Each number is 500 + 40 x the weight over the matrix's rms, rounded and kept within 0 to 999. Layers, rows and columns count from 0. Numbers have three digits each.

# layer 11 attention query, 64x64, rms 0.147, rows 0-21, columns 0-63
477537511539523571479458514449445547530503462525528520525511539558503488497523512553513519510489536458424546492512451548539502550539511499475439477490498537483475482509499462491526456488479456
455455539484435500476443489559517473472542506473564568500561509460464497531501496460462461543556479532474549519478529498462547504554478480488551514488533454501529512531501546464429506469516505
485460465439525474509430516471551534464479522515473570550552466494515579434484477446498515497525512509573496490479523477526410502486503510522479510538480562466560525463469507489451453491434498
499461538535460432522535502555481409511476576428530488519547503468505489470557462529525559495508448529443487515504471486464526480526490476522483496433577511470495545485454518514518530544515502
509493599501496474534454524537513550461472423490422531522443473489431528465499512561488493483464479476474483523536489502490545495590500481471522440546503495462477484469503468485535553521479551
564482491427566527545536510450476515505557492478525494550446553552437489441491509559565516524472508466572479485499499470489448492581518576501502529483500496479553495506500455506498520558526426
481485482477535470497507521531459498444510525521537481525518505394534515463506596477519471483535438414421504475456542506491557548482491503501444494528501463511500554448526532510486512519440521
528525486493578496525537513568509447493498521488485505531518464535496502498483574432543508562480519468458551502490528440481481552522493461548440487503521544525533473501456555492519477512516520
489570445489518535441469518495574497551516533517529488533472495510489549487565519539461428509480526468554477532534563456527472465569523439521460492448451602448502468523499496556432490510532490
466464569510440562517494413529514465465493499437487465438499533575471531474559565438446476551455503471546532514532571475548456526470504501534448454511461500568589610482514445520519565470515367
590523577480500506548455494441530496526582439500482515497486487615469493527533466538455514495616460442576446415486509453467422505527524508530494482603447513408513496553454461532594522485490530
534499491448484531507450535527550553501511492524552493529465485533529523443492492501485462515449514469498467432559483578481502484486451458570476531473430563516510494514461548529508525515528506
504460535516485528466554553439553458470579562516521487430457519508530574401482456500508515498541540511532474547509528502529493536505546450553515526537459547465529460526479520493452536447448494
546521553479510478395493419455562466554527390503507508528468477505464461464559476456513448515434520578505508491517499462486485494561441489536484483514501488502486514525512542497469484547459476
500499457582536475498539518505496437515440515515442565488483521519507521459471427527431486452570518472564512503507540531501573537488501456471458476494470582539572522482519462470586557561534458
544547455464532540523508468484487495517456478451484520468504463553510438489482482521488501509501517521497445478493488481458570529495515548501484552450433518415461514457467495480410491540431463
525568573479408464502511521495482444464518519505530520516537441478510578433478504486431508518458497514490449470508517502507417440469532515574434561534455475508484478487515457520539471435524516
552482468505479505516540524501478443545513443489522534505452528544482521523477437498568513450550458510442486473486569492499508458506522531450508487473476458518547492482515509546427488470506510
473541456473507439533502500482496520533471462510469548503492459422494438469527508471492511490513464425514540482479477598513442482498545464538548501449457479503460469506584531526480473523537534
498481513493471480510530538516418537528502416460501450485499473490536488479480528518493529494574494472477524494563538537508489493444550508506540487483562493582480486549505568505433497511485507
522535485509534509520489489594443479518534523505434464481513602462519511451510529539546518541531521465470532504484495486500550564471503532456556490500487477496466554547505500519491415530531557
567528520513518456532473446543460490500524523516498496517466466472509530518444482566536513524475496548501493524453460462486438583452487496535532465509505478517486537535405527459492494508477476
# layer 11 attention key, 64x64, rms 0.156, rows 0-20, columns 0-63
510535484504542521495457422499450559588519468483474481525499467482499450486448485484482471467493517438500533551513442566560475537518498494475475483552511596467492546539535470486514480480519458
457471494538534524491540484534439480457520511450498530462537500481487503469542490453490410492506446556510484528502498449444450549539502541501529557480538501475516474515516475514465511450441540
467526473489499515543516497505505496499527532535496554507467533525529485482505453471521478465448513502557434472547572432602524506524490524479469546517477500470473533547459526520534519539506543
425498531448479489480509513558480421534509521477499542552530546412551465478503528544454474500503493547475557498465549513469445475464510526489514479475555447529477471499460512477481512527546512
496515491500475459483430486458486575544501446572508512504521500489461509421399440547480500531556473454556518497479517450455498496529528512452511484510491530525528506474518492535558491466510502
540441562479536507531550517472528484522497494455484470518559504551507485496492533494457493563549523395533486483530491496527420523543467475467470483488515528456531514523465489499529547505524471
437476456575540502547478488575549497432496489527522510503515425504500523496476545498503547494469472504471483526462520478424458508518576499514476521538497478499412498515516481438530514520506516
509533451462518520509510519513495426485498482510567540556426510445528514524424508517454536551468539476514480531514534507497443528501494540484479523511438505486485558529502469475524520530474531
484524471434616544448485504456571474494534531547499521503496523495455524485508519445454452464496532451561496461503501483477472455498419479453442556521438580483481458505464552530444466535510473
498479524578529481538576542409476428428530499451505473500443557524508549432563478500472520495469512478534532492495546496494537533449445489530437470510516563601595577470489450428563506418509462
513516545477457551533440495390539511547551458472497524513476504561540467512588479522474588494475500471584493464507474481464443561470536527598528483495519498389574483546471456552563501502504475
541452455485550529549492541507537535485483472582535473503477457478525491461524417512447482472504510522561498456529483501527483437520512422573455534495471567516562474496497493489489502538601530
417534472465566559447488514505538456478542504525476536490469485535476501451526489531481545489510496473473451524496564425576526497463482491497499525482466542459556487508502473496507534489541537
544500479434526425424526419452524460503509465468493527459455467491488460438521424485540456575516525509496533505521548480469486495535488470530478494501427498454571469496519541528518470517528475
483466534591484538469442563465520534496474485482507565430528482453483482485397502465445545447490503479507528451478521495513546484490519492470482489552455526501514519518432458467567561464432510
541466524485545558474544440516534522531471443533556491417496465493572420517510596485478476560437476505509505506507492487463581504506497505498476560472514513479500510497475528517492454519524466
536509548532477527552489511569448454443456528534526513508450498497492553513536474500502511497499456501535469535561541474495429445427475399523519449503508511484556427488447454489515504511519504
545458464525556513511503473530494504501514468483501489499517475527515472523508512494509507509518479496501516448526487467506490474473562467507521537476488489486459493481457494489441606471458482
488482482503468518544551498464580557524472519525462552508516425492509556481511472566557499511488494470488484513545459481487448442483556542439500489499498504501497456516509510465525499520482519
485461481484482491529533525492464487541476487530537493474495451489515546499512477500518558462518490507417534553540472514527549515468604563491477539474545531506458487494482491531487485454486493
505452535493556464494518470570479445482477490541486530496536497544495492466500477544503539491519538474472576477464424475484497598447454560498475460532512502530418537532532502474503447528517506